Each number is 500 + 50 x the weight over its row's rms, rounded and kept within 0 to 999. Layers, rows and columns count from 0. Numbers have three digits each. The size before them is the row's rms in percent of the matrix's.

# o: layer 2 attention output (transposed), 512x512, rms 0.0871, rows 294-319, columns 384-511
# v: layer 2 attention value, 512x512, rms 0.0768, rows 295-319, columns 384-511
# q: layer 2 attention query, 512x512, rms 0.0689, rows 320-346, columns 384-511
# k: layer 2 attention key, 512x512, rms 0.0664, rows 320-346, columns 384-511
o294 092:536484557425476536554437482484523514419526491496557476549431586474568511420513545565529519493507425443581439508563563462434537572561516439533487519435516523536513468437541506467498573420453413524503491526489580569471386484578522536541505490508455625541413466466566449575439477474451483589476508471471558495512517553511495471481507468529516585559483459493540489427543497468530496477444
v295 099:527578540496568476427514470473430465452534515457519452494420496580482502426527438522466415529490457536473480488451541466557522495537461475512569474533546578453486581501474531546552379442529497492427556475588545450451473556432361557538504501413459500532482521587554524565623515460558589518522554461438541474499443583403495423549481470427490488448570505487483480563546561522526404536469
o295 087:517487475565524511573530517488558395473465583526444492432567426371516403574558564498490513531508391469459423496543487571510499497496516542481526568448500513562440498505568457530555555548553545553506436452484608488467514463449549552498597530559527505453452379463463469534432510524526396486447438541492482439549506553559520507503509440585468464473476475514477491431408474504469626484580
v296 094:380533473524463537558551568573441462416502461436456432507605514488489506562569438410462480488444521483558512503448472477482539474544461521505490532542515534499479503453413509476577447432481493535485389473505535491569499551564524498573507466496483467485461450512449452564443549506568546503614384480472577447555393519506542482513526518435505490532536449489513593456578502548464497504462
o296 086:507445510453518397464518511469444615566484555507460416432401455524588468440521605517490564456496514498461545523399568524452442510445495378509527516426496537508510468577667441488512510550466452535518481519528523451483493538492472462423500504491531560479626563534507510430487507521528506536440504457545425532501563491502519483504487507486569476568459580510542452566562593508574437544546
v297 096:525451527512492510381571393408511466578539505432523399391449459499484416492445475430457375590571485556560490550547447522543432484489480461511556567410569505508556461482453515531573467557525441500445449504482468566451593544556490416453533498468515482536540525521544508506492490571468562589509584452556447489442544498572561573465403576425499515524545525523465478521428531502502412505544
o297 090:470564534534498522547374544522536528491403513631513509492529423520473568515442486570531551476541460496499544497570459474475533429464453507463522453460414532540519514495485422541456489446445590514485564524534454451551464532477515505445466408494580523490501411495466503487565527439450518449559507527606496496427439417412425462551520516499487536511416530500476659387455483467497418519514
v298 100:523507449442504587503492542545524498555517418545537582427534392429418509426445394495539527500534534481429489398504478574522519593499526465521535452478479574543385543531488481526550491521566480445472446499499542550438525585477500548497486474506475542474510478450502501464466447480519547504501426488502484449539487464539501458581497488547436514512462527515508503472467510575542518529508
o298 091:481469448533505534554510511534494435444454555417440458474466468557533553514600549530491488453519509497437496588517461496548494499451438502460502599501512495483545484551513531569508524488402578451588477495498630549514539554533479470525457519495531392506543501480459530516519519475572451525499555466541448578470460377494507481489518475503512441504485447472509491458533550511499452452499
v299 092:562506552437501479515546537547450540581447539454603570542426462515598493523497483509503516429430458504501471575385437527485514570512500485486524539442475480509551479537510540499410526653448463460542461460491454507496574540486510477428399520427534511568514514591510535479458481550439535499432371550483515510469480528486587511476529463471573530535437492584500470493461488437442550373509
o299 080:534501534458511610415561453417512478507463506524562522561458553478447516501483447469454458570560533467609453515486464507540478526524528473543549483542588531584395485540371472440489471415423494583461530507500452545484476476496489511519501449542585580437448496390480559537349454448460446502579620523516499483475433467436397557531509581427533507449489542421488529501517498516489536495466
v300 103:454469531464563536573474454554528448442504539509391534553479454469603614511509479471592518559526510476495548476443446469534482449520426482419443545501483414540486478483458511558480496518564547578617416502497470469553476457463497503516536577538491424417455505488439522473455438401486467514466459515435551572563465538495514482499492515506526462497432477481546568588464491454557543540529
o300 093:527509555456400510389442491583411603568478552463529554505510515513450383456429468531510479416551551543461555509473549493507476526401570526570457568564488501436510526480514519502551418556503446553504534555553445476484496479575527536366526461470480577572541485569536426513561571465507473496402512504508511518570540478594482530442468597578480616508472505486595422535653542495606432495509
v301 093:493491420555450447519421494507502618444498472485557443560475449485421471448478493533477490588457510534502520411483486500543480573507502465529532486573588513578416497485457586510410451603563462435500541489479527520527510524479479476458525504428512576524470546499464540466438547590541484445542515495466458593460517511487510434496441466487517616438509453507499431451488502479450588523554
o301 082:423524513454561501445485424517511457482487488616552496500536525514497529438479453501476515405489535495476546503566596509413531422501447568456502448430433466543488547497529535454513534471496409494542447525601381465380543486419590546558461607556527456510531484469509494530482539524503489598481472552505616499544539432519563471464465474620544443491440580440476457524525459462434513445448
v302 098:405466425461487496554535510479572506473534520438495450567519558515449508492509447488538443512538566467450434484546507480486479424553494447440469580496449473527537468430428431498472527391481495524445527452524561488513530457425500601405544387435538513442517514629457480458549501534549465519469494481454480469488472523437505463528459552360528459503458572480513536575462487528537475483489
o302 086:546481561498439487507592529526544508455541434445496542547495449480517446459573562511445575532437467455489401558470459502441504527462544437519456491450554569515504426564490425547543508539459581494578485561519513549424419489476439426579547540538447537450457592480552397427407505568512470478541494501490527496507574541527531475432555504517512522562475431650578447483546520505485527519480
v303 101:488464485524445497466452437482499469537530421519555544484473513584474564506445474550500385412571478537522483495419429582597484591546497498530362488503518429435552456533529492452500558529493457525554509602491577506387497483428466564524456513484524484531530478553523459557522487488477480522590514513555491474463527534575537541509583441469484515660533429543495523520507463546474470465492
o303 102:445571449529507462431492428496497442462420508555426500479533401408481567467529454471465505559526504452480434411508460485518471440443473535537504475470561567538413583424503547597528560534528546484413515460512436528408633573497475452457510505559642550458553448507479519513501519482495542478523398496538501590505417472471490543528443585511368425425490482526490528500535441538521430505469
v304 100:502607440477447554524465479495481493489438548518467591461442516560411437531413542564460570529552530475511564414501548475456528563485486531477540505518481478475491518574504492483566442477431508482471552507508501477423496505538462521546494503496473466494534513406466369434470448480558580522530494555495541587546487445568550461511473504479470518592486512512518586496465500482476543473547
o304 094:428487472496567515500406445533516486553450502528455467476538567504525580502632476470525549389503510498535515586551540539512496550471507551549479487553547502439380527512477505614424581460532439531536511603426507439556466536493469466457549525476614525544507466526495533479511515454495557457509558413432559470465573449447532488467471446526555503484509508571457427493496566560492436387449
v305 097:459469488518572545501535456528410471551547516499464542422475475560483502621518511527509606464457509501557539497478426518523543504588503490465511406534435438449478456501527529549457462588573553463488435424486432449530465463544470555556543495485473394558553466512494589652511480513531400483494537567477540484480532466521392484479534495542407452522458527444508587513524485528498389428559
o305 086:474595483496497491509448440521517469507469563482406494515481468459511449471411468467557423517500513520531514484375638551527547454480443461438520430509508446525546558427450433542514508454443461506447510537513523456523537504521576505479491500467483507458431487567440511471523527475453472475397389467488453503707541514550538562502492461486478545454479537438535457474572460485541515483506
v306 098:520594547437531540430508472489544544583523500520476548470567485560542437484552496464478454522524492500436493521381475515512396338565473491553540513536580534467447477512431475564554591435474492553539565429556473472545506490465440533508558528479527440501596476541391499508523558486419532424546435463521480497508465467471430496510452497451520431520526475480448445484409477498470505501531
o306 086:544460503496502504570587503524489515418484442479487514471439511509466536504597524502525527531446472487548517535500472436523497530508518408477436502469489546561489498515579506505514506530510579476486505536437556491451392477503514506482499496422469507554481522483611509478434440472538462495447630565477496452526508510468580404496598535444555493425463515461458585520576467437488485437532
v307 110:470560462471435614544508467513510396496488570550470495565505538395563517356434489536562559470535543551485576501516479563513443526486441499508546496541513527554438440475531415482632543536552482491491551532503478531491452462486410539466430506533458393511475457493522408452578565613512492435523489481542461593525531415497524495484546533465469528508503489512497594522533467562540466420507
o307 099:415468469533491591422462430492431440541409465455468494408531583572549506671489466494530501372487611453421445574485540453543481527432541443514512473483483544372572443452515571499534424514393543526486512519507498504508571580488492470419577557469580476530559535467441524484541462497532479518590460497432517490419522530465455497451411546474550467577527550512429511517532542582459534514450
v308 103:543534551393592524504620531514502492495554472571466587505453486583466412531480549460432466471520529596413456515557542423594555412515490445551565462548492522582547531545496524550521517514482520529497565566528540500538513438481575378539621518501537436510508521543446593466517540492336453561492465554445475492532481476570453449550454533529489455509428439532585505489555560477424469477422
o308 093:418465476563514507544466510493512519485494463660485525397546487454485573462484478485425397576552449487531553469497500486415500496483462544475439485534495497524542582529544513431595473559487471475425486465561510467397524485519473562423496497509496493469547454502395504503491493527608478534461481534562534421541520535504455442570505561526440536490527477527509465546540409507509562543586
v309 100:549527512483527472501493513438445480615507481493566457526583553472468541477484522511434455484481491463535482516500447532414502525430509464366505518416537538454517537525542508631587536475460492426473419608491549448482502531516442541403446451548565471452463589432516492409526541489435486482568518511466490632471507604524516584494540432558578511531530465488491552532461536463456399510490
o309 085:447457488429453554467584547568516487463406467529516559533503568567469644556458466477533541551505460560458528529480391506463412527546479533644474470437469517515496428513506531468404450522498538526497601397504460443506542523481483548471571562521501492531504493447495532563525451491487507530569574468533385413487509395511479514510527556610476430548451538518498433439585491506416513583490
v310 101:497448469522449566464471520451526553620492573456557547466492605456549518571412415548493492585486587456533538552508470531475468562517455471380476473511507473497485477462502462468578455497514463426412531419449471493437473556466454440476499468447466576465561521528537416474528518512467472468437569537581371453496468458522483515462463474514536496481551546494500475536452464517522505472387
o310 092:494530507469443516478526548525413441490403458413563548546481511498488492439576537553511521444506540491401501446675497603470558469418535515553524523493505461507608484466474594507481565504534489479567552459439565521493483466521536479521401540498462532496452551512509467565460486551459510505511449450443610630448499446431515507481489546508478472506510522445460575502508504496477475581430
v311 095:503491527479571482450470421501554575471566528519492466466438422486613465462498556455498539508473400449498457504490478438524409499530522493465537476493489494461499494584468687529441556552525475483603498498492480444483515433418508499465558525470460516524562453530517604525502405511524541465472542451539462518457396577517495448557480547422471476466582472475495543486548501504492489498561
o311 095:516522516536535463532556498567506478472572432445536483553540446486400570483457504468442426538478623467488502510460651513530529433543485445476488498542460433543479501436438461457535567459499554538490467509518425490607422481545508553559509538477385533479452512420487440561459523546454492449434472477557463481550562523467431481461555510494499545514367460486567540474465484426474496439455
v312 102:507512597473565474438415558430388456600560433488484502466611515542495528455531506544478419499519522556506443560405524492518527434548502498516470525491522474481455431592527471541423496562457437534560438532465510459478535462485500613599486566579523448526501568471606494514475556471461461524547398479527451476485444552485341537519614480476464440523426529553512489490588490466479512575565
o312 092:530471521536535452413586487475571422504413543465532564524423501396464549553451514535551457492597496472625564550433424522485507440491460521534507409569532532480440488499546529477520457429380587484467540505462399515539539476493495465442425460504424567503451432536453531530508525439535407524529506572516483439477450451522564500505584538468544536492504588439439499523483470422512464470459
v313 093:545589464533493536529544521510534546481509534548527494532493557523525453416444587512577562502509549447473507420495476559520388509493490497509500536507486491557526444586573521562503582465432497467520495485495456486545545525510542466451553483506614406517537549521423451467506526473471511513507490473530504439541396494539610544428466617458507559525492466436523649504538507510562455512405
o313 078:484441548474497429474522467491528531523504510447461491438456485520456479551469392480513484467481599589519532571448506479538433518528568433578434443506479474471544607533453476511554567519492481467457596572508486408478475575471510421437481543480578566453483560468520423409511527489498528500578605523441600523509479522476394494487524476487473533459530537530496489506590547584526564505543
v314 097:492472476508452423411507460488495520504508493555516508371507410445531534499534549433513438589500471492539439402457534585521463516483479526590501558488421508496500613501474455543476409575557374454535495512502503571432503635525437405461431481491618516465553400464593494556524571524482489482555527544497491547486579501453529588440491544428551517500453479467486531434466467441435522488546
o314 087:486494519478552535516449520449477466387517490535553505581473553492526513496487465558573456495519435523471430554540439511521530444471392531423595482423491427579443477417512508540431482502540539521480515449399486500617530505433470484477468472502529552550425567481545475483493435499482557471535475453615464491456410490530555546583580499502561484501560409539494522479406463479463520481416
v315 096:617467582510591520458566479510438545457539467468503583553506378582476435456469539535527451517596480507467509525426548448490500558563493464535447487516568512505492609453479480508470527508476600616517392528442440468429514540414556466442420531472524450546504569512578473415537516481523459520530462533469503538505638417413541468501476510431414478617483468530515557495462623471457506482534
o315 088:427502523503526419484511523488481532443498550616500481472531534499493610461573563498465503571517377487524512478596445525531489469479486545428447555437475518484527456676475436542545416539544492410557534496516530568447508469471502441476569376484559503440475418457491531482509530469560547423496551490563423460537466500624457492592546504527497534348546393587528469546594520502557440464560
v316 104:451467530483487533668440514469444520546541496462513448528546551425522540522525473509469517429562549458494499584583561466519500435498526461570441473512487568578546435451515550549438477472533448561487542511604519529583572456467492499513551598460529533467398518424553599468488503536482452583531487529463493555564566519462438432533423425546525484381373508517480541462601407496441490537446
o316 094:518384587563461430378474519475562478447541553494486587440471450429486533521436522564584435520415411535505484485480501497505527487498494481532571491555536494504541488488519470436575488447487547560467454479552444518415470473455520487549429499427507534441472583501361518529447531526437482470537549492491571529431498468489581521452531478495403467506583529552503437502515480510493525470484
v317 107:427550418514492526531610551531504519435581456470529410613421494476544479423473506460501528475486526486478444488561506532615571451478550520619552434518570509524451442414439569544500496467519487446435622504516468564514453482511470510468527485550465460448528529489438504519512444612613585440542397459534542539445556614455474445475475456419565481453401537377486578440408484546303487558437
o317 103:483440493491457460499398487493495529586661527503410484437483430489437496598588545521539546514517499500467556498434519489419529592572517457458504459523514446527474584521484523389428560469436511515470481557485481546503491400421491511603571510568495479532496464578544478580462614488534487624503465525459526474481554429585481518501491451480423457504519440691475406544516424357506560462472
v318 098:459461665482482473440482487500545524481470506543581528470499475380543488515569510471499496380384450478432568449487467443577490435424518467512499502456432534523560520605457589609513630561599439629590523506507512478555428509443425583475557485563490535515480410513508571511549551434603485457441506524540618589517549560430467427458512517542527473440533512527537567574556556445406429581452
o318 086:495495473473544428479540536428478550507452456467505417502532482606447552563485552437488565581526541640552459567407472483510467513596537464452502440473526492548418484503532498432520523543466533422397464494544506425424491463538588494344504505489471512467463517439462444540509454491517503447538516479528531458571519530511619529452526469494479571463460537494509506412512467543518537442615
v319 105:455518423524530664600613549400497510419518535531352473530503491463446534482611509481498482424468515450517315503503505463489517584443572505473540365475465486567512468426468587467523451491540517556523525523512443485554499404522475462441608495500540526496481538522526513538550513530557430408467532407513454524489579495535455438563514489549453523427443482513481557455517490591458471505433
o319 092:493486518540475418484456569542418505471452437448553508404519426525498506492459511524523515520471553600571567447461591524516460482524457474447486525490556524522543459390488425544319598490449397420538429457425598524480409566416571465475487531465486464451462459509482361456615524464587521496489472556562523590519517531561599446500482465431499517480497474615480517619487464493479493553555
q320 133:477521457626485549507487486547495487525454519405500501460518531525500675467453426448548466592510504478496496521559521450421540418571477492480516493513446422479590533461525444592428484511487551497479390467475530546541427452590498515444463563512589545387489531432463478431559477542528545459452493476470466451504586504553465579530468488471506534485421509521515516495542498548601542513415
k320 127:433466506489503504522448492510461462501514503531495436473480505455445500494446629559533470528513491560488558444485502521472497567564384469537561531519569594492404450487531494472544418467578453457507450486492474431503502473487501503540500520583461472490455541512395581546457523471566459479535454532464503511453481472396598458484505424535489396524492564569521472475399428477567480589522
q321 129:493461488463397432548524413450518573528512505541488523384492471474526467553541547484585617495479578568445455413526482504579533486488522478406472449517457437610448532371509576513482460511471530482553504552493583551493501529505472457470550444432441494482404528513448517500526470461420495546481602471498601510552516462464501521503502539564493499448500663415532437419504501557504431492432
k321 124:536445494562481546508471485520543523503497590505542435494420411442517586495441508507462474529503460501526551514608531415610542503511500486538359517491514470499520443521539480545504419529572438409498564527515413497435529452506461429580496551498537463528474482538456460544516546591519607494477537516432401552541491535528416502462475568537451529480561417499554505512456548445541532554552
q322 129:458470492482524501524532529489454522462432443487536549497527544460554443529486465508494519358436448450503424543502491446479513484635552522630514469419580473522568502473459561423545565553413528592569523396524488621478429436555466462431485459526551548492513506533447444549485409618441498412509473405539509521565465483445521538472434576494500481572488501549383506529438506521422439466523
k322 124:480412419510464544502502412444451516538541380485426542463491468507481562456559575521482568439585439467561501437423469532487415471392521486417509519480489457485462418585509519489540559495536563437439518400503506488435423519535534503539482575507467511592509446461514544543633471417557569465472402606535454527471429522536499440496632467476518555506466508486531461502487394505474549538500
q323 125:579464573503541465489530431499503473490500544480471537427613503561524440432541396532530457585516506481459437463455534521494451507505509465456500388440521545472560531409551532513437522492576555504511375509460391518489467460478523462484447523526551464507528411512552505508473429614373595532501447503511459451506483455475529557480443572445450557521489517472438440450532502446465421456573
k323 120:493515542504456610411517535529497506504537510459532440512445482556456464586573490540420483521508508472362492493442531512467521462587494535606509565544422437507461474578460515477496525579559413476527519497508579504467468519421546517572585504554444417508570554519449474467522519536461501512486486527447428552466480572568553508468556459568545435417566481503509540559501506553439468467491
q324 125:490483482553534453438538461478422487503538544494465474550472493497573518493485495447444343494470508496504574457380583488466550524545482477468564522432573468457514593524452462519509509487496551516489566557590458477521498432555502453456487538355482502516606549503470531573496477480542584430443534401564521463509557464554484542519388522584495494492528469530432471527590538503582432373529
k324 123:519490492418450551565492487513581498543496542568494460553507487488436476454531569582500573513524481489445566489566503518539439512491592529441494357538459522520469469489455547524543446500547424533382549510456540450502362485450577531519405524523403458490493462511344481489523401544510431509480533446505541525592436490542426504477524494410435594540484543462480526526458469505419520463500
q325 126:418462455516535501504507546466437566531557460389512417480521494498373560493502393503467490558571552577479596430527502570505521564490509530577580471446558426496505534488486445564435566430505457440527594444592598465547430400516440536419537564471517514548498515548444495436426508432608452507385500486586472574406560461400423581471487526507531496467612525568466406545461435522416512530514
k325 124:569535522538520415489476485578450496531564408470452561485597609455535455476499458528522483571485524471399391479525458476521438462470487528492411401512559431600533507579584564420559462483481509635517531477506500534439516408540587472494500497474507513529545502496518483526513509520496488466552520552412479499463470545554489496498453502481508543535500518437540574512533490550442454497543
q326 134:530542500541465475488533495504503479484509474535568528449570518488487593551413590511463536483450476511462512513494467512523560402471522513570475494520475529538430611457502480484541516536434557468495560512492602542508478559564588376562507532463455589561573481488520430496514471508538564545452490517511457519545493427491468493522473559497487461488465520531555418537444559427485621499382
k326 131:435386455451617447503537455520579493465435535568430532511490515503577438477498467568417486447531568532509557463518497407402529507532506418416471468521524516507511476491406555502456478442507539522479446445556473505476516484446372505514550524553489456507441530398432676461482576506506462593616599434479473461455509557542499483522540457512486571481468544478468535503438504490489493553548
q327 132:471486519478498492557547516468502567494499577536387482486500477496536595454442449463427519485552546589547536496563554479553505487485457458500454515516567558511458561512484449491412460462404477466465436518470555481472506508478535462488445423420415474579479609498508551426448446559524494552455534550478476583415579545515434439495540531561454561435524404529498593466539511442504481502488
k327 126:473497534487457574453574567510515457432565592423520470514543467495440376526589581514515484432392551552485444470600420523519499537473482520547540516503481520493591546467503488499404493523455495337528558495460390526550479551437483357376405567486503487590453420506483374508482572517560486496431476563493506463512464449452578496472441541501591487404497500527577512525574553594493541590548
q328 127:476528410480517522460535524463546552533467450533607503534543527460404510473404515419582532550509477511492475525571449447554483445517496442490481593588441407491426564468410546504511487490537481510524471520513507495433473447526486482474580537597443496529492473519493493490491502574513495512545558478608470512495481440607564502489434653509478491446413489542469564455531528546466414514504
k328 119:491495531565467544414498438535434456523547477460552497519506478497565537399514428520531505478543484511544560575537393558541479483543478448621470480469528618501537497569598508529535430382514551523490391440466470423524510554503480563490415491428524479432436486494492471499448457476538549464415423579453525506525483423530420536545472474553493560592553505479601466479479507591469554512451
q329 130:472498440453547433543384463534520481506556497481450509536474516505399534510412531529511509463616515341523490440551521421561401416563532460489543458433409449426541458476518514564508514484374498495438466571469436499593550459587487415579534442486438446466379562538608503491475523467395438472559503524430488477536539509487481499408545484514484526434500485488487400515486428437501447505519
k329 125:536449547550473507567537516484484510505418469534551457478515541583508561462564563499415566546504516527534538573483537543408608539475353535515511439525533512554466478569475584495494506416467553558363517523523461415444484551473524445493411508524574572552473467535414524521561599558487436432438540461513495585487468444551457484490440457563483523573553515498438573459445536535545592537532
q330 127:471512517497522498401528427518507501467466497533508476489493513490436540455489536471517436454499461532409412502579450561534486506502528518520416403473453410456547505469515552491475449453511479527545550585462520469550491491590519418479550480456472536430608552482570541512479495440544571417547513503580473470511610431563472496487512500403514496449481461382493575599485560369396445557547
k330 122:501490436535526443575438537448517472529549425489463500470527465494612535551514438509483510538523587476468557423482528397518519495522485577505512486483528571463520413453548498438588354470452605579424509479430569535509510531503414520481442520462545562342412436535416477502535566471537482625500578447406488558511476572534538536465613529436542581541495531510484559504472452479567456523489
q331 134:541457527554584502500512507415484433477504503465495413461531495404463552415463515448585476425407421423544507482455484531505484436534486513461458521545481456483422488433522525457491485481449482463465535482466552456536448493631576420533445481489526478411415473390538455488546478516477426515440538587549480561569537483427485548537509511474401519535468538469474486473479472511581480491534
k331 123:493501528523459573549510559463475528535466543543485509455518474563553489531561545647496463533523543583466387518517545508498555475530569522552478512563577560536516444451525476505581515452479438528487517430501446547507425522485415531562512623481473436584515454599480541515487474516519522403536405541620457444457512537519439478488439494534434571503539457524549520486432429512486433512419
q332 128:494463498477510496543397521471441527474614542542468591537542586484510532446452523440545516472566517441545422522542418400523571496594512509474386488568528412552509383605465519437564501586563455497451508522447618468557471571488404584579498495456478465579511553451515502536523472495457483507554439473550411593506461434558506439468479584591466519534454471513541485502546526478488527465411
k332 121:491496530569537512463565397476490428444572517528514449401478401563517513533583442549525583553479448581503568452469493566488384487395580573447502477528461481538539494481506531435490476448514522541553427490522478511515503455426499458485540509493536526478479577483532591480560570517527444480510593567559405426580566591603443511474471497413454405484519466491465492515420509513562543501592
q333 132:458553517515544497458438584484449446534559534560449453401475543489497508503499514493607524519514500608550408548566499538502538488564550479473435488574473497548477582532513496493474412527434515481488514525588434525449538521446505549575414498558485550574494582488497555472485568520528479608418516555427534532493505502428576513415538549436595528590398470558502572542489456465334534470428
k333 125:464500504418466436494493555476510520514494460432559421430595498500547441528542497447447439488494485517550524431384451492619515566455512570537490519474489578439468474525569517541431498488452578421482423430472511494492584435510460554526492464513640467472527478409479486491498568483550553403401549525474456451538523514549440530516468525441507424429489554463600528539434563500514476491494
q334 129:562453467524515467505539493490405506485564528521482432556505557398588415479419550500498541494417490411495604547585472474521465452490563450482488548460442550501602423416465547494453587600516510521494442568412514495571499451532456537446509588470500544495485519569511463401529503465490506428466394536470462515441435477440474479485571500530541541447583412557544492609506541477529484465613
k334 121:470625376463529609446586559450467480488457444552447603572498570537449499569577465443488492492513454527450479399399534477640471610446447482427420504418579504490489464528395521468519416398527427453504549483585473575458553503462533549499394442508469481555487451567482521506507462449582542493583526501460498491584516480438476500397470561487461543484485432468459460459432514508495458511485
q335 129:531454529508515419363550495497461547470452520503617449574536500474511508559443466528416603498537490448559504424546509483465436535481472565486593425496443473406545528514521479509566462560396552471509510472520393361517577491520547524652467594509576438568506461532572465500491436430521516536530390504461509492536464461569494537563499489578555518500508511530650523492510481508501475424494
k335 122:438472485510523593400414506541515515530502560525480499400468513513531535497537562596471446474551540440502461546494510453486495502470476454518485532483493557466447441514493511501562486437528482536405558521444634464535478459430462467512587453417498541588588454417499561523570470487506509530523547527479542497367457613501489569493491551424505467516575495586438486504505411513457472524443
q336 134:365549495401522496525458460463585492515445634510496470472442547455507406477503485478514545566521484513410527470550441448501447468517477494471531436482455595494464451460532542556514564496549530503469484457471617510466542414526421505481522420402505599505476520481426555382480474550589560605553528498569476429519495499566467546473479544501513495474451542442493511508520520472494566506487
k336 129:460438495472474543551566475406455505458458520469522473503505542571465522532451521500470460498553567510529519531526551377488457471464489503495542520546474354534551506618404531464496434536506431480533466549492424471539532480537552498627556545463580387436451493558487523536480516543379390524467486470447568540478552597507443560521561457497482481550486497479502557487427526480439499564507
q337 129:480457486610456553526475555568486548470466641502568544497536494571457458497575600452561491526387540496518610442620508469455387477548498553515453540488451516574513434506459547445413604366482450597494512579534446535415576500528475506543561526548473536558477441465578498469549397564453510465448480531472549478451569450419452547471438481464489436506471478505429582542539504477486481446430
k337 123:511503487458516555508515507433572417467544464520468534512485558500513466476554436524535514465501501467556454504478472531430545533495494425468538482468604538467536447432466484503571507547469523570585430554516508496530484444466395482485489587410577433520606419531449511528556518439462464565500469480587415561518587487553509505412476598414461544519412500528513539590542494530476481511500
q338 134:546435456525499416501537534519434493522541566590486465532496490525434509474467540468436549465529517551520572487493548499432441628483447490565516428628446470528479496442476409592432486467640441495491552509477499572498506511473508522507513406551490456379513521489405571497532497513534445461526538419575479472500458552444460459500484458493580560541483519356626524525540500509543504567519
k338 128:550537559468518542580563472522553555470476464451576603561365492482576550496495592491546506566539446501509502546542534499542521456491399592508536597463507538422567528493552565499501519490483499496524529412571487493520536475447393529508431550497487508599436567497508456527535391488552526561489483534570520495496569418513539534454459528420493515405535385545544442471464555514472471541536
q339 126:435461544508475502525427576441502600389529571390521479419609480497500479554569543577538464455513434545607413527575492512420527502477468523461533431443536469509494545489509485552454532439523443468409447554538484493404495519557553524451496516515579587553567446538565493468500351426475444445460545486561549565512470425491507506567506455522473461515437429512514538520566465535545517570501
k339 120:605530520595495503476468564536519518567506485492414536446434446583569412502423479535544530515481585459500564525533496504546534468493482455499549551531482471516485488463474525446356557588583571534599446469518568462439470416479442509560469517539458459502520469502481416447492614546529538549513494469485448461524488496467437649460573476481428520452515553484412551479509486468495485425412
q340 132:517558497381386552515542545452434520473482541472533441509482482579536485503469511501488531461416529409532539422452457468504515510519518580517561454488430500474553525514518454568525471513527504472485488481471448483471483514510566460485517508414429410573540600549469488545449494388514635422578556571600474521476454471428564510531515529565521467596431395497585571511388493542450564572458
k340 126:510610447535584577459446489522558536547502459425524451460465469516545453549469516554457495534570468518478512533557530505483578431530572481454535521514497502449431441443470480546496484529519519483466497473521505498486464523502439476483374336473634444379505471456559531559508512500508421523539471503380448469532539498526513509369439488466603500458533507578506559455484564513518485493496
q341 133:472481502454497509536553445554529479488493458528455429446513449493567537551533458538446464498494597524608456600449464505557468572514479517484530495472512567494421486493470469481483471476520455515499542575604474483468544476518519439507506600524542539496555518606453504538450468459488462444533516475419565537414480502429481566617432520518352487474485596494485424524523549527494550465476
k341 129:511554557497525465454581525506505586528474522590528595516517509561541548442553474433498480529513422582438468464414562516451443483399468449433459465513465517529549530438438469519485490496529476486519529448436387473562542478575495549524481427516442521490432496490524534486466521531573509474449430478541465487553476507530479417419483493544573449544455435381452553443402524522534488609468
q342 126:519541452431539511496535632569543479565482542494530415509450635480494522484509463461516545420452575583537452492532496466467511458530480453573477447391518422574417493512549566614552579470468475632530531515516480451468463469474457486442445552507455453465446455443472511458466391460568503517514462511672491487451453513532494544560423491547442543558423472535453385547588501419409486623476
k342 122:499433518489453480479469475428443429556553446492486501476524326451513505441522447429496510450486550602455449490493583478547556478435448523452473520552571583493443523490439546420569444429485437472450578499462545537585517454536563504526478551528585503526552507494508520548482488464556479533468536454437413549494551475435512514499498603442526421534426445546590617466512483534486533409519
q343 130:505492419566488579539479545488621505514529506509534601446499557595498485499450606544368431516471514491506549451530475586498448537523562458505495535401467482480531569531463437457466503477505530470585561466437449496470424638457503484408561523511564592517612574538555504443595466488568470589527433490496626500435503488590532459529502580403455448555449516507486478526544536582483541534505
k343 123:533465527408457542423478455465467519471434472511522462528449466429513465476427461557518562555551424566464516428504573517523554550505448532574622502529527546524551412505492499478580477554513417508470470434489481484479575494439535605488610464474441551558522515520418413468407487510437481609490456581530455484481546459585525548484513467433665601518516565424532512562430533438533511480545
q344 130:488473483406521458478503555469523473528533478513536573513481582477507488588409531475531491496495530541622543444393463467505451499540512466564402473441480414451549471552537466559410492445484502441565601492438463525490613446517499476506584462552535532433458513453475485516479458450447534401544579455500403495508580444517492472538469536524537401500512573531578454427472484481436424626555
k344 123:545479568537444469503435393498560481394505537417488431487434451518557525452509481517542448538555515528436472587501507504498500575577464417514555444519547494465498483561532480443543595532581496561393465531522488506455441535577541489515444559523543475560561386495531429578516497515467536543562463504426567526601463508441516554522494512489471486551462512540451486526475368527531500523483
q345 126:555451434587462467500522493491432493535513511503459409484493546508574562573566519542437656521484506588494467507478546494516513473519454539467553498608530463475491569525504486490472422495477481471464475570561578416499458504466594570472444501527487528508449611448551457508485495519422445485481494553553550498491450455454471447502529556460467403541459462509421614397494486522507474462538
k345 117:467556500451504468546472412429577554479556532545562571541505578516484458498429519498496443477510486564426491459538531572515498451561469468559390487495457585452497478434514475521524649455508472600545449592538396496616533512503412442442520474473521513539532494475498643478486454480547463524486534456495526497492519558603521445402493437568524450342518524450591517480539613561489456473481
q346 127:477570506517524450392536495468494516492549460553504503494493492477479513511532495496501522527472603488523570469568420535427545545505477525485526515477517467500542544432441514617581427509500569533497498535440543539511474484468474533508462443497491467480529484466457536532603591473564594512463439599393497510468492489465498540522467533549482523565503581576446444447434449418534568444585
k346 117:516478447537576595554518425556505520484453548464538523472450539487470454461409488458524499511546401501526494467437557537548504565570503468573613445512497478502469530468491431529504482572542408491563447535403512547502476516517589355385565453469558568458527448506506489507514460501499403516515557507506499488498516476507564570545465465583512477488424475444494526513519513473446490490436